python train.py --num_hidden_layers=18 --hidden_size=640 --num_attention_heads=10 --num_key_value_heads=10 --head_dim=64 --intermediate_size=1728 --vocab_size=16384 --hidden_act="swiglu" --norm="rmsnorm" --norm_place="pre" --norm_eps=1e-06 --positions="learned+rope" --rope_theta=10000.0 --rope_fraction=1.0 --qk_norm=false --attn_scale=0.125 --bias="none" --tie_word_embeddings=false --parallel_block=false --init="normal" --init_std_qkv=0.0257 --init_std_o=0.0 --init_std_up=0.0257 --init_std_down=0.0 --optimizer="muon" --learning_rate=0.00189 --lr_mult_down=0.7 --beta1=0.95 --lr_head=0.00651 --max_grad_norm=2.0 --warmup_steps=200 --schedule="wsd" --decay_fraction=0.767 --decay_shape="pow" --final_lr_fraction=0.1 --batch_tokens=262144 --max_seq_len=768 --doc_mask=true --train_tokens=1241000000 --max_steps=4735 --dataset="wikipedia_en"
Each number is 50 + 15 x the weight over its row's rms, rounded and kept within 0 to 99. Layers, rows and columns count from 0. The size before them is the row's rms in percent of the matrix's.

# layer 9 attention query, 640x640, rms 0.0705, rows 137-164, columns 384-511
107:44 53 66 41 55 29 30 42 72 79 42 28 29 53 54 70 65 66 37 52 56 48 48 57 37 26 68 46 50 34 74 73 63 57 56 61 61 56 52 56 73 56 57 52 68 55 47 47 71 58 60 72 31 64 57 78 34 81 66 67 45 40 46 28 47 13 66 60 51 47 29 60 60 63 64 62 40 42 31 56 69 62 52 58 43 69 77 53 34 34 32 70 42 50 35 63 60 56 57 37 34 49 42 57 42 87 56 33 74 34 54 69 27 58 53 43 48 49 25 31 57 34 62 58 56 43 63 36
101:50 46 46 43 42 57 53 35 41 69 51 65 63 38 57 44 67 49 33 40 46 55 57 64 50 44 38 57 33 27 25 59 48 81 51 62 46 72 44 89 77 57 32 31 27 76 77 52 15 73 66 53 54 82 65 62 72 39 12 31 49 29 65 48 36 83 62 54 51 44 42 39 54 54 48 70 51 39 66 56 40 27 48 55 42 33 25 19 58 57 62 43 34 62 67 45 59 68 22 60 62 63 99 53 59 38 66 46 45 60 33 32 47 67 70 41 50 28 19 48 36 21 57 47 37 52 63 26
108:47 54 39 42 26 51 56 64 61 60 64 67 65 71 49 68 62 60 57 63 66 62 46 67 66 30 43 52 69 63 34 45 56 31 29 49 40 40 31 73 49 49 50 46 21 10 61 73 51 27 15 26 51 41 56 43 58 56 73 39 57 30 67 30 54 46 79 42 68 24 54 38 43 45 42 58 48 57 73 79 66 36 58 30 35 86 62 36 58 53 84 47 44 51 42 53 51 37 62 51 64 42 38 48 73 26 44 63 42 44 29 61 61 44 52 60 53 36 38 99 29 58 38 48 79 58 54 79
104:54 48 43 35 64 46 48 59 49 46 57 44 73 32 46 45 67 56 63 41 53 43 61 53 70 50 47 41 54 57 38 74 42 43 37 52 48 48 56 53 25 40 45 44 70 43 52 26 51 73 56 35 29 41 24 58 53 51 47 44 40 41 64 77 43 49 63 59 37 42 49 16 84 57 53 45 55 78 36 18 67 48 43 47 34 53 37 69 60 55 60 50 47 59 73 35 59 73 35 35 51 52 46 55 80 21 69 56 45 38 40 58 26 51 87 53 49 72 84 13 60 58 56 61 53 59 30 60
102:71 89 58 26 67 55 53 74 81 59 12 46 68 41 56 53 80 52 44 20 42 68 57 33 27 18 42 55 66 53 26 49 60 29 37 69 45 49 71 58 55 82 71 52 65 53 71 33 49 57 31 27 65 43 40 79 27 48 91 30 55 44 67 44 66 34 34 41 52 56 75 55 35 44 56 46 40 37 90 64 73 41 38 56 62 72 46 52 36 62 55 58 38 46 21 35 48 43 33 27 53 39 50 36 74 66 38 72 57 50 39 35 54 41 50 42 38 69 41 38 59 40 62 43 35 34 83 64
110:42 47 78 17 63 52 20 54 57 21 55 36 13 66 40 54 62 43 53 60 37 43 32 61 55 68 25 49 35 27 62 30 62 66 73 41 50 48 30 45 56 38 71 44 25 63 51 42 50 25 37 39 41 58 56 49 49 40 42 57 61 40 50 27 44 36 70 25 71 56 45 47 89 37 62 59 39 55 37 79 34 57 50 56 35 73 56 53 73 49 45 50 18 48 44 48 38 38 39 35 37 57 65 58 48 63 59 24 56 33 70 61 37 73 59 65 62 45 58 44 54 26 23 45 49 39 48 49
106:76 38 54 55 56 46 41 36 56 59 70 35 65 49 51 53 26 51 55 32 43 53 40 49 80 71 36 45 43 42 63 47 41 68 63 54 58 16 53 58 41 59 28 82 37 40 40 35 56 27 64 63 51 23 53 42 76 56 43 59 65 72 67 42 38 67 35 35 38 77 50 53 36 64 51 70 49 52 88 62 40 80 58 41 49 20 37 53 62 19 62 54 55 35 52 44 49 20 72 50 66 31 46 63 44 39 20 64 50 35 61 35 51 62 38 72 58 27 29 51 65 70 55 54 31 54 40 68
106:42 51 53 42 70 41 35 49 33 17 74 41 34 50 31 76 69 52 82 63 44 74 39 58 66 27 49 62 42 31 61 38 59 33 81 03 35 45 45 29 72 33 33 36 72 79 51 72 54 46 27 23 52 51 61 44 42 42 63 62 58 34 51 65 43 61 45 32 55 45 73 58 46 88 91 36 52 24 46 61 49 55 58 43 59 49 63 60 47 47 52 33 50 22 37 54 64 44 65 70 58 66 47 45 60 47 05 52 42 21 43 69 34 44 38 56 75 43 49 99 23 65 76 63 49 42 60 58
116:34 51 31 66 48 34 70 64 70 36 67 66 74 52 57 50 45 52 75 44 59 67 87 34 58 68 48 50 46 20 59 67 38 44 26 53 64 37 46 29 52 39 36 48 69 33 20 70 60 51 43 68 78 39 36 61 63 32 47 45 35 45 39 56 54 54 53 58 47 79 63 34 68 66 17 47 51 38 46 33 31 41 45 66 71 61 46 62 48 54 54 35 52 47 57 41 86 71 54 75 53 74 43 58 41 43 49 28 37 27 47 51 53 46 61 74 38 83 73 54 46 71 51 44 73 52 43 24
108:39 47 69 32 50 57 57 39 58 46 49 66 29 54 53 63 46 60 51 34 36 53 58 39 51 64 64 26 70 62 37 72 52 72 80 66 59 60 24 30 41 76 48 67 52 43 67 48 50 23 33 56 45 25 45 17 49 46 55 61 33 71 68 26 41 53 63 61 47 39 40 29 60 31 64 60 42 49 45 47 98 64 61 78 35 37 33 43 74 43 46 60 65 58 43 66 44 61 37 53 69 43 32 46 57 67 72 31 26 51 74 46 51 77 80 31 65 66 55 64 54 44 28 43 71 48 44 41
110:51 56 32 63 71 27 33 43 72 57 41 40 49 72 45 34 47 28 72 65 45 14 49 47 27 47 31 66 58 42 33 41 57 48 48 50 59 57 60 38 65 46 31 39 56 79 59 54 52 71 44 26 77 66 35 32 46 56 91 37 56 73 70 43 40 00 34 59 45 41 17 70 42 38 42 70 65 20 24 59 40 65 50 42 33 56 34 20 54 65 44 62 46 32 19 42 33 40 38 50 23 00 25 63 78 51 64 69 56 53 21 55 53 28 51 74 65 41 66 44 44 60 73 46 37 49 64 54
111:28 64 51 79 17 59 95 16 50 68 47 74 53 40 58 66 29 34 71 74 43 46 50 66 87 60 52 67 46 23 72 73 34 49 59 53 48 42 44 56 64 35 48 46 43 62 18 46 49 48 65 74 51 25 50 46 56 25 33 16 34 36 24 62 54 44 59 06 56 36 54 50 72 53 65 43 64 64 30 46 45 49 41 58 75 30 54 54 41 59 45 49 22 58 44 47 64 48 55 40 46 42 30 70 53 55 48 58 28 61 65 51 63 69 52 63 56 44 55 43 48 37 59 39 49 75 42 28
109:73 56 53 58 79 41 34 59 30 34 59 70 70 38 71 42 12 70 65 61 66 56 39 39 67 52 38 43 34 76 33 63 56 41 33 63 38 64 42 55 51 21 57 48 37 73 58 22 25 47 53 73 83 66 33 45 61 34 43 57 54 28 30 56 41 24 59 62 65 48 67 54 50 51 72 54 63 52 53 78 26 50 45 68 49 27 49 58 52 68 55 37 36 54 29 45 44 55 27 37 62 61 52 45 48 57 65 40 37 60 32 57 26 42 77 47 41 63 33 64 10 33 66 77 68 42 56 38
107:59 70 44 47 70 60 65 40 34 34 26 76 40 63 19 68 19 49 66 34 54 41 43 55 56 56 58 58 70 45 47 20 23 33 21 58 57 48 58 53 67 60 57 17 34 49 59 28 70 49 37 43 45 51 32 36 26 35 73 28 66 33 46 62 70 60 54 42 64 37 51 50 37 68 48 66 47 30 61 35 33 52 44 39 81 73 45 80 55 48 40 40 38 37 55 54 48 63 80 46 40 53 47 74 49 46 28 49 30 23 58 51 30 28 42 35 59 46 31 61 54 40 50 45 33 66 47 21
106:56 53 31 71 47 37 42 31 49 40 82 51 55 69 46 70 61 57 39 56 36 42 77 50 41 46 37 68 39 66 74 57 64 57 75 47 82 69 46 18 25 31 32 53 52 37 39 46 55 59 71 69 67 47 38 62 42 12 70 47 50 58 38 57 52 41 58 34 52 65 26 41 65 51 63 40 58 19 44 51 53 77 62 23 46 78 70 44 36 35 60 55 46 81 80 47 48 78 51 52 58 38 43 50 27 32 50 45 48 37 63 35 60 37 59 50 68 40 68 61 51 41 50 48 86 42 20 44
109:58 48 41 55 39 59 59 52 25 52 44 45 42 45 55 64 81 62 27 77 34 72 51 42 71 21 57 49 34 51 76 45 29 48 48 30 64 47 28 38 68 39 67 43 45 50 39 76 74 32 52 32 36 56 77 50 43 74 41 79 57 36 47 33 46 51 17 52 55 25 53 56 43 28 59 73 52 73 54 46 69 40 46 25 57 32 67 41 73 43 40 24 56 66 62 45 39 37 41 20 68 31 49 54 70 43 49 44 41 47 44 73 56 35 32 38 73 36 38 66 64 45 57 59 21 47 42 75
102:48 82 60 73 46 51 67 73 53 70 61 51 80 52 59 64 25 20 50 46 30 49 61 54 83 70 53 40 47 54 65 53 42 27 42 49 68 59 52 37 49 76 59 33 60 24 67 33 73 55 47 45 42 54 48 54 64 58 33 60 65 83 39 79 72 81 33 52 47 57 56 54 49 46 38 76 50 67 48 57 33 33 31 27 49 58 48 80 31 65 71 25 32 50 39 17 54 59 72 37 51 87 35 52 14 33 48 52 46 22 54 63 50 51 51 46 26 44 54 62 65 99 32 44 47 38 54 65
107:57 57 52 49 43 60 61 58 69 44 65 43 35 49 72 17 59 43 64 72 49 54 44 51 73 54 32 56 20 79 55 48 57 45 73 29 36 39 51 46 31 44 34 55 68 15 58 50 70 46 60 60 69 49 70 48 62 43 45 40 44 37 47 26 60 35 89 71 45 82 33 64 47 59 72 32 54 40 35 59 76 57 33 43 32 55 32 62 67 32 50 56 14 50 46 44 43 32 54 55 41 57 48 63 68 50 39 53 69 36 65 59 59 69 46 53 54 36 78 40 44 26 28 57 57 52 53 34
106:25 39 72 39 46 37 65 44 37 65 43 69 68 69 64 54 55 61 39 60 66 60 46 38 33 72 83 55 58 41 39 59 42 09 09 47 62 49 77 39 46 36 60 49 59 42 58 33 40 68 66 30 38 86 65 53 39 29 40 59 32 55 46 45 69 58 55 27 41 37 53 43 27 24 65 48 37 50 30 34 40 43 32 55 38 38 50 33 78 53 48 41 60 60 71 42 51 44 68 69 61 55 35 89 43 21 41 48 63 46 66 36 26 47 63 52 59 52 80 54 71 52 73 30 59 62 43 52
107:51 39 61 37 57 59 62 49 45 54 30 47 39 44 42 41 54 41 33 60 26 52 59 56 32 62 27 24 11 33 47 64 41 40 43 47 48 63 59 40 43 23 29 78 77 62 25 40 49 81 40 76 45 39 62 62 33 50 73 54 40 74 40 59 47 49 68 60 56 71 83 41 55 46 46 25 75 70 78 48 51 62 40 38 84 46 74 53 44 60 36 59 42 56 32 56 31 58 42 41 48 48 32 38 60 43 67 57 51 75 72 52 55 24 51 41 49 48 65 25 54 62 49 38 62 43 50 60
105:30 44 29 54 44 30 52 42 75 41 74 56 50 44 39 54 75 47 50 54 43 49 50 27 36 53 44 46 44 47 22 40 53 58 40 31 64 29 46 52 66 77 59 49 37 48 58 66 36 19 51 36 67 55 48 49 47 47 73 46 54 55 41 63 38 28 62 35 51 32 50 77 67 69 38 47 58 46 74 19 66 72 57 47 17 70 20 42 45 49 24 49 38 84 48 23 18 39 43 70 61 54 53 40 59 58 61 58 66 34 49 88 40 47 72 37 58 68 49 41 43 24 51 48 54 60 52 62
101:53 47 54 37 36 34 63 67 37 63 49 29 81 47 75 41 42 47 49 77 47 28 58 64 64 30 61 60 76 44 51 34 79 63 42 44 55 51 49 53 70 41 49 44 52 77 58 48 20 65 52 66 43 47 69 52 63 82 43 68 51 53 53 68 57 56 20 49 32 31 43 41 61 34 57 49 47 36 49 54 66 49 52 63 39 56 52 53 30 55 54 63 24 47 57 37 53 29 56 39 50 47 59 56 84 63 44 67 53 66 46 45 51 52 41 51 34 39 59 24 14 38 48 39 60 59 74 55
103:57 29 14 40 58 40 51 55 59 47 70 18 46 56 25 32 62 49 60 34 49 66 61 30 58 58 64 23 72 67 58 55 38 32 41 30 21 25 58 39 51 62 50 45 38 49 61 63 42 70 64 71 15 49 64 43 76 58 53 38 63 42 61 98 52 51 48 50 56 27 38 66 55 56 51 61 38 74 46 45 77 53 88 23 57 43 44 64 33 48 41 55 57 27 46 62 62 49 70 53 51 56 58 66 57 45 37 41 27 70 58 32 40 44 49 52 41 18 48 35 66 59 47 68 46 33 60 63
105:22 53 54 43 96 47 57 47 53 61 58 34 69 16 59 85 55 47 63 63 46 45 43 58 34 57 60 38 50 52 79 61 40 45 81 67 52 57 55 46 29 60 61 29 82 55 66 29 65 57 66 47 42 47 03 65 46 54 89 73 45 49 34 43 47 69 52 65 62 60 66 61 48 51 27 76 66 34 23 77 69 39 80 60 39 51 37 53 56 65 60 56 32 64 59 58 28 72 50 39 48 67 43 53 64 72 48 36 69 46 84 67 86 55 52 52 64 46 72 62 39 34 55 56 60 59 49 63
104:63 75 29 70 50 43 56 68 57 71 43 01 43 38 54 51 42 14 54 52 46 44 58 54 43 31 27 52 69 31 40 34 46 42 72 48 39 53 60 71 54 57 50 47 26 38 49 37 39 55 41 27 59 65 35 55 39 61 59 69 38 25 63 43 41 28 57 29 51 64 57 62 53 51 69 33 34 41 49 72 32 49 65 34 35 41 78 43 47 39 34 55 40 39 45 96 40 23 81 80 70 44 61 38 48 35 61 41 35 46 39 46 66 40 50 61 52 45 81 50 15 37 83 51 43 45 56 64
110:28 74 29 75 59 54 41 24 32 26 50 62 53 52 67 48 52 41 42 41 73 44 47 37 52 30 75 78 60 40 32 35 39 22 49 57 53 32 45 29 42 00 40 34 29 22 39 81 47 44 65 58 58 49 45 48 54 36 61 59 61 54 69 48 58 31 31 42 48 57 56 56 25 54 47 51 46 63 56 68 34 59 29 52 38 31 35 52 72 43 36 47 28 55 67 41 76 46 50 43 68 62 49 83 42 36 64 83 37 60 72 63 51 48 37 65 47 45 46 84 53 64 46 25 35 71 44 90
102:36 69 58 79 59 46 57 66 46 24 30 55 24 28 50 59 41 27 63 64 50 43 62 37 61 50 35 45 35 36 63 40 46 53 40 52 52 52 18 26 60 70 29 37 70 47 64 59 29 59 54 42 65 74 48 37 48 54 41 63 49 65 84 35 64 50 43 60 49 34 35 51 61 32 76 59 29 17 62 45 45 66 44 38 20 51 45 50 51 54 38 59 04 54 36 50 68 57 43 42 37 53 31 40 51 50 32 27 72 73 62 44 64 46 43 43 41 46 65 62 05 70 12 54 44 64 50 40
106:53 62 65 43 45 43 60 02 47 26 47 33 50 42 44 49 86 54 38 57 22 40 49 72 59 37 33 64 51 44 45 42 49 45 42 57 68 37 54 32 41 57 25 60 56 66 56 64 53 39 60 65 74 30 59 65 42 39 43 66 52 51 62 53 54 50 61 59 44 61 22 33 45 42 70 78 59 72 71 67 32 55 43 60 55 31 34 50 55 14 40 38 61 51 27 40 33 39 24 74 34 60 53 40 64 48 43 69 52 32 73 67 36 41 51 42 41 55 49 46 63 72 51 49 83 33 31 49
# layer 9 attention key, 640x640, rms 0.0715, rows 137-163, columns 384-511
101:48 31 74 48 35 38 07 63 54 40 53 30 50 53 43 30 71 22 64 69 37 61 47 69 31 40 00 69 21 32 41 56 64 63 65 17 56 36 65 46 63 68 52 64 34 30 24 39 50 47 49 07 63 43 43 56 53 35 61 70 36 34 48 64 50 41 52 51 51 41 78 58 39 41 39 41 33 46 55 58 60 58 44 60 40 24 37 23 29 61 60 61 50 35 54 37 49 23 47 33 36 59 49 67 64 47 78 52 44 43 26 52 52 25 43 56 73 31 69 41 08 71 64 50 75 51 49 57
104:27 52 51 47 49 50 50 63 34 56 54 52 60 43 38 35 61 59 43 46 47 44 34 50 57 54 77 52 66 63 45 54 41 55 73 41 47 49 69 40 60 43 32 62 63 22 63 31 48 38 28 33 70 67 51 29 38 44 28 37 78 51 22 59 72 49 61 25 33 49 43 58 44 62 45 37 51 47 45 36 38 62 46 26 54 35 57 53 54 42 54 76 51 10 46 68 41 39 36 61 50 62 28 28 30 36 56 52 46 48 31 32 48 64 32 37 74 73 37 59 45 64 54 52 32 56 35 19
106:53 37 77 53 42 53 18 24 54 26 71 70 51 38 54 76 39 30 28 75 45 27 71 52 53 67 57 30 23 42 39 65 59 67 57 34 42 47 41 57 80 62 50 69 34 37 62 60 61 60 62 45 44 79 58 32 62 45 21 42 58 40 31 69 67 78 63 61 40 66 48 47 35 41 41 63 59 40 79 26 36 49 49 50 46 61 68 36 69 79 55 55 46 84 27 68 60 55 54 44 30 82 31 43 50 43 44 39 54 38 54 35 73 40 62 61 54 48 66 42 51 64 46 35 35 44 64 43
103:80 36 50 48 41 76 61 34 50 57 66 52 47 47 38 39 58 56 57 45 64 21 20 48 73 60 66 43 88 37 31 47 30 31 31 47 41 46 35 57 65 39 47 65 41 55 42 58 54 67 53 84 61 47 84 09 52 50 64 60 27 46 23 19 65 40 12 47 47 67 79 51 56 40 52 62 79 60 26 45 41 38 47 46 44 54 51 76 44 37 36 64 48 45 87 80 57 52 56 50 55 47 51 73 39 62 49 17 47 57 40 61 60 48 38 74 60 66 39 65 34 38 29 36 49 62 71 22
104:45 50 56 26 57 45 59 45 33 53 70 25 46 40 46 43 61 60 63 27 44 55 42 31 85 41 69 56 47 46 50 44 55 48 41 47 43 51 26 61 41 51 55 41 75 49 58 40 53 04 19 22 77 31 19 45 42 23 75 55 49 49 44 48 41 38 58 62 55 62 45 33 33 50 70 68 19 58 56 37 77 42 31 44 61 32 26 56 44 39 51 72 70 41 51 47 44 54 51 59 71 48 37 57 44 41 17 63 43 50 23 62 38 68 45 56 88 49 37 73 45 39 72 51 54 60 52 58
103:57 63 59 40 64 63 58 49 51 28 64 31 31 63 56 36 42 85 55 37 50 49 54 54 41 37 44 42 45 41 28 57 57 66 43 53 43 77 70 39 61 33 59 79 66 34 29 63 37 47 52 37 61 27 74 61 48 64 47 61 33 63 40 73 44 45 51 53 37 60 30 45 26 40 53 56 43 77 82 11 14 28 39 79 45 42 48 40 34 57 78 50 57 85 53 44 52 52 54 40 40 59 64 47 44 42 38 72 46 51 51 84 27 60 62 57 55 59 72 32 47 52 52 36 58 55 84 52
108:53 59 56 39 45 24 56 37 54 45 62 73 51 58 70 70 61 62 28 40 50 41 37 42 50 72 71 32 45 59 80 27 33 51 65 62 32 42 47 72 47 01 27 25 78 70 41 50 56 64 56 71 43 79 43 51 62 48 21 41 61 63 56 42 43 49 55 29 56 52 40 45 72 61 54 50 42 54 58 48 28 44 56 52 50 79 45 57 43 39 44 49 54 37 56 48 49 75 36 47 45 48 57 33 86 57 39 38 66 64 65 26 55 47 29 42 30 60 54 83 80 43 48 45 21 51 28 52
103:52 52 79 68 47 63 76 36 29 58 60 50 60 49 79 51 57 67 52 68 66 53 34 27 37 56 45 36 46 37 53 61 41 48 56 71 56 45 70 27 44 27 71 36 52 31 57 39 56 71 64 89 33 36 22 44 51 48 68 67 63 63 62 59 59 64 63 41 64 58 45 53 32 34 72 53 46 66 63 41 53 51 59 49 26 40 47 36 70 51 60 29 18 81 36 65 67 37 34 43 50 62 54 41 41 52 53 79 25 66 70 38 31 31 36 37 37 36 54 52 64 51 14 42 71 54 29 25
100:65 47 50 45 63 22 44 69 39 69 67 42 37 33 70 73 55 24 42 55 45 43 66 59 54 44 40 55 46 49 52 42 65 49 40 55 20 55 60 46 40 36 31 22 44 43 65 35 56 96 47 69 68 44 57 47 65 55 38 43 54 41 93 58 34 65 12 56 44 36 33 37 72 54 53 35 33 38 83 55 60 63 39 52 25 56 57 35 43 55 26 39 31 44 63 55 42 02 42 43 79 87 69 54 51 75 28 55 35 70 55 28 48 47 46 42 40 67 64 74 45 65 36 65 36 69 63 70
109:51 50 45 55 39 59 57 59 28 37 52 63 56 54 29 57 52 43 58 30 58 39 84 86 44 61 57 56 48 56 41 57 52 28 12 39 26 04 43 35 43 44 50 53 76 34 18 88 29 48 33 16 40 49 53 78 42 45 78 60 70 33 43 58 67 44 48 36 57 31 68 61 23 57 17 67 51 41 72 49 69 45 50 22 61 35 54 45 51 56 52 44 36 41 29 43 43 52 75 37 44 61 63 59 42 51 66 46 28 39 31 78 37 38 36 49 51 37 76 55 43 34 52 45 63 42 58 27
110:59 56 30 32 41 29 73 99 45 34 51 66 26 42 38 63 50 66 62 61 41 34 46 52 61 37 51 44 45 50 57 63 61 55 50 76 44 35 47 51 66 39 43 82 45 45 37 09 38 12 51 67 55 51 80 31 38 24 70 31 29 30 51 43 66 62 49 47 66 67 73 27 55 49 74 40 76 69 48 70 31 48 50 63 46 52 68 51 44 40 45 74 48 44 44 44 60 34 55 42 72 39 50 42 50 25 53 48 56 46 67 72 35 32 64 35 53 59 32 39 43 81 53 64 43 25 55 54
109:58 54 54 45 50 38 39 32 54 41 48 65 62 58 48 50 69 64 37 48 30 35 65 76 73 51 61 61 35 48 67 82 62 40 60 61 52 36 60 13 43 45 68 65 26 55 43 73 20 67 53 61 55 19 90 76 47 41 60 48 24 63 48 53 61 53 34 60 46 58 28 69 38 45 46 60 62 44 55 42 56 66 62 67 52 41 49 34 66 51 53 49 53 63 51 54 43 39 78 43 20 48 34 64 58 43 68 50 10 56 50 83 57 51 43 53 33 59 48 35 45 48 66 48 15 56 36 28
105:50 31 50 51 60 57 30 35 77 71 45 37 63 53 30 36 63 50 45 61 32 54 34 63 55 42 51 59 09 52 67 59 39 65 51 36 73 58 43 48 32 41 48 57 64 42 61 13 38 38 51 47 77 31 50 64 42 23 41 38 43 53 38 46 34 47 52 45 16 32 58 62 48 21 35 48 22 48 72 18 59 64 32 63 31 42 54 66 58 53 63 61 35 36 45 47 24 23 86 45 25 72 56 66 36 44 46 68 17 30 61 55 64 48 55 52 56 49 54 53 35 46 37 51 38 56 52 51
114:23 38 42 51 50 39 47 59 36 72 45 61 39 52 46 40 41 29 56 54 67 51 27 63 48 37 55 34 58 64 63 74 44 22 43 41 73 71 55 63 61 31 37 76 75 61 34 53 56 40 45 47 49 52 41 49 74 48 24 58 88 35 48 68 62 59 62 43 52 45 66 21 50 75 46 30 22 52 56 44 77 48 45 33 75 40 50 49 43 47 51 37 50 65 53 69 58 31 48 58 43 80 43 25 13 35 23 71 43 32 64 63 33 53 45 63 60 52 39 36 65 50 73 21 54 42 31 00
105:64 42 18 45 71 31 49 41 38 64 41 23 54 43 33 77 54 48 26 31 41 39 32 54 49 35 52 71 53 54 54 34 44 49 38 58 46 56 71 40 75 27 38 45 40 48 46 53 19 66 57 45 32 54 85 48 54 37 46 46 50 48 27 41 53 47 52 46 61 61 36 39 65 71 30 37 42 45 61 42 43 38 33 39 58 41 52 34 60 32 63 47 55 66 40 47 38 29 31 49 58 39 44 43 42 75 29 35 07 51 55 60 37 38 55 67 67 39 34 37 33 65 45 56 26 45 83 24
110:49 21 66 74 51 39 66 42 49 30 20 86 46 57 46 53 60 67 43 25 50 40 45 34 41 52 12 32 18 59 51 40 53 55 45 55 54 21 64 71 48 57 68 51 29 42 23 51 77 44 44 43 29 61 63 69 80 38 65 47 67 34 49 61 69 62 66 51 56 36 46 77 66 61 39 69 55 62 31 42 66 52 64 44 54 33 43 29 58 62 59 34 49 88 60 26 56 51 54 46 69 54 67 50 60 48 65 56 66 50 56 44 44 49 56 52 48 85 29 58 74 79 47 53 49 64 42 46
103:32 38 34 51 51 24 59 55 36 42 55 42 49 59 42 46 33 62 57 59 40 82 30 56 35 53 33 33 54 28 64 68 64 42 50 86 33 60 60 68 55 54 55 55 59 53 27 17 53 37 76 54 42 40 76 71 34 46 99 55 27 64 65 60 53 31 42 55 53 32 42 40 65 53 53 58 45 55 58 47 65 72 63 36 29 34 61 62 46 48 48 26 44 62 38 43 68 39 33 57 43 50 36 55 55 72 61 69 54 64 62 21 64 41 64 49 65 42 41 50 53 43 47 73 46 50 36 58
111:17 89 63 64 30 65 48 50 84 81 52 65 49 61 08 64 74 64 51 56 38 42 50 38 69 59 65 53 16 39 33 64 67 76 36 25 37 48 45 40 41 60 68 43 49 17 64 72 56 56 29 28 29 33 32 36 31 52 35 18 48 70 65 57 35 52 57 29 59 51 66 61 76 40 44 52 66 28 70 69 34 35 70 46 72 42 52 47 49 67 48 17 58 62 13 62 67 86 46 35 48 59 87 76 47 62 41 71 65 49 79 72 59 48 35 53 47 35 50 54 25 47 75 43 30 47 59 51
110:45 27 63 59 29 75 77 27 50 59 51 50 56 43 45 42 64 49 44 59 36 46 50 45 45 81 61 35 81 74 62 53 45 42 70 90 48 33 30 58 66 67 49 73 76 77 49 63 51 28 39 49 74 38 45 49 53 47 52 52 70 54 52 55 22 32 53 41 40 55 43 35 41 59 34 68 68 71 61 38 19 43 31 16 56 39 42 60 47 48 66 69 73 31 66 52 40 62 54 34 69 70 66 65 47 63 51 54 51 15 63 28 59 53 66 74 62 49 66 43 50 51 53 67 51 53 44 60
107:42 41 52 59 52 50 58 30 59 46 49 40 29 33 50 41 68 50 49 68 46 63 54 62 42 55 62 44 70 26 32 52 69 42 49 32 55 33 56 41 35 38 58 58 75 43 02 79 38 22 43 42 47 41 57 61 61 25 70 90 42 33 51 51 44 61 33 51 52 44 69 63 48 53 51 39 46 60 56 45 59 64 46 66 52 63 43 33 37 53 72 41 46 25 14 47 60 53 50 47 43 44 63 36 22 28 55 48 57 57 51 49 30 39 58 52 77 54 57 54 37 38 57 35 52 08 09 42
111:66 44 59 67 55 45 46 43 54 73 38 31 13 43 74 72 40 60 50 51 83 61 56 63 42 62 52 51 34 62 30 20 34 50 25 58 40 53 61 51 55 56 50 49 55 37 65 63 40 54 20 36 56 40 59 06 75 40 43 37 31 68 61 43 40 43 68 68 60 63 28 53 64 52 45 45 48 28 61 53 45 66 27 53 36 70 52 36 22 28 42 51 27 42 61 19 41 18 40 82 62 44 65 32 47 60 32 56 64 82 30 59 57 47 30 27 51 47 55 34 56 53 61 55 37 57 54 64
106:56 58 23 65 66 54 45 26 46 45 34 62 55 32 67 74 57 64 54 48 60 40 41 51 68 42 47 40 38 71 48 86 54 34 40 48 49 47 58 53 43 82 62 74 51 40 35 49 54 51 44 62 47 37 66 60 47 38 50 44 24 45 75 55 66 32 58 31 59 57 83 55 69 52 46 52 39 57 31 74 73 65 53 51 17 68 54 62 67 42 36 36 37 59 78 32 47 34 52 66 44 60 46 32 50 56 69 72 40 42 59 49 68 32 22 37 57 50 64 45 67 63 48 50 27 56 32 54
108:52 36 26 62 67 77 66 32 53 58 67 47 58 63 43 72 46 51 49 26 50 54 83 60 15 71 49 59 66 59 33 28 64 39 56 23 47 44 48 59 48 74 67 43 41 49 55 67 39 59 67 48 43 43 54 58 60 31 56 54 74 56 37 28 45 36 36 44 68 52 31 58 50 68 28 45 50 47 43 60 56 36 61 15 39 64 52 65 50 27 53 22 64 69 39 77 60 51 43 33 55 53 59 75 24 33 50 32 43 41 59 56 45 70 40 49 58 63 59 64 60 24 39 42 51 36 57 44
107:35 34 51 56 44 74 38 34 66 54 53 32 53 35 56 58 48 31 52 45 57 26 70 90 35 30 53 49 19 36 39 47 48 48 54 23 65 24 25 60 67 09 55 42 09 88 49 27 29 61 55 60 41 34 51 31 52 80 67 78 71 71 59 39 42 63 68 36 65 44 65 58 58 50 66 64 57 65 25 38 55 28 31 54 66 38 80 66 30 55 49 62 51 59 61 28 36 97 48 48 59 53 47 64 26 64 48 40 55 51 65 85 59 52 51 52 71 45 51 61 48 55 41 47 50 54 62 40
111:95 42 48 60 57 52 75 77 39 52 52 65 63 44 64 55 40 40 55 52 51 54 19 30 34 31 42 48 47 66 66 58 64 44 25 82 60 26 33 46 50 39 30 39 44 77 60 34 57 62 77 73 42 39 58 40 49 34 50 50 53 38 41 53 61 42 57 45 46 78 24 61 65 51 30 44 52 53 46 63 56 34 77 29 49 52 32 59 82 60 41 65 53 55 40 58 37 25 36 64 44 35 52 41 45 39 42 58 56 40 48 33 54 61 49 43 56 59 29 46 47 59 50 54 61 41 53 28
113:52 39 49 41 40 30 30 74 53 27 46 36 56 52 57 59 42 69 54 34 31 49 75 39 42 56 38 58 61 56 36 61 52 52 59 66 11 37 66 69 60 63 38 61 49 27 48 39 47 58 43 40 50 29 68 20 29 70 36 21 40 28 32 22 58 57 33 31 36 85 62 40 85 67 37 48 47 59 57 60 42 53 52 45 47 63 32 59 66 32 50 29 67 68 56 48 55 38 61 48 62 33 71 31 22 78 55 63 47 64 55 58 21 90 25 46 42 30 44 55 35 45 59 51 61 58 81 61
118:62 58 58 61 55 35 47 37 53 53 62 73 32 57 30 49 47 46 58 51 28 40 24 64 40 45 49 30 19 50 57 45 48 33 65 39 52 41 18 52 19 39 57 66 27 42 67 41 47 53 57 47 40 46 39 78 40 26 73 46 20 58 76 49 99 32 34 22 83 44 36 42 53 52 51 40 85 50 43 50 36 71 47 54 23 52 44 55 50 48 65 51 21 53 31 63 43 36 68 67 48 60 17 73 55 40 72 59 19 63 88 21 64 57 47 61 55 57 59 23 37 75 55 71 41 56 24 36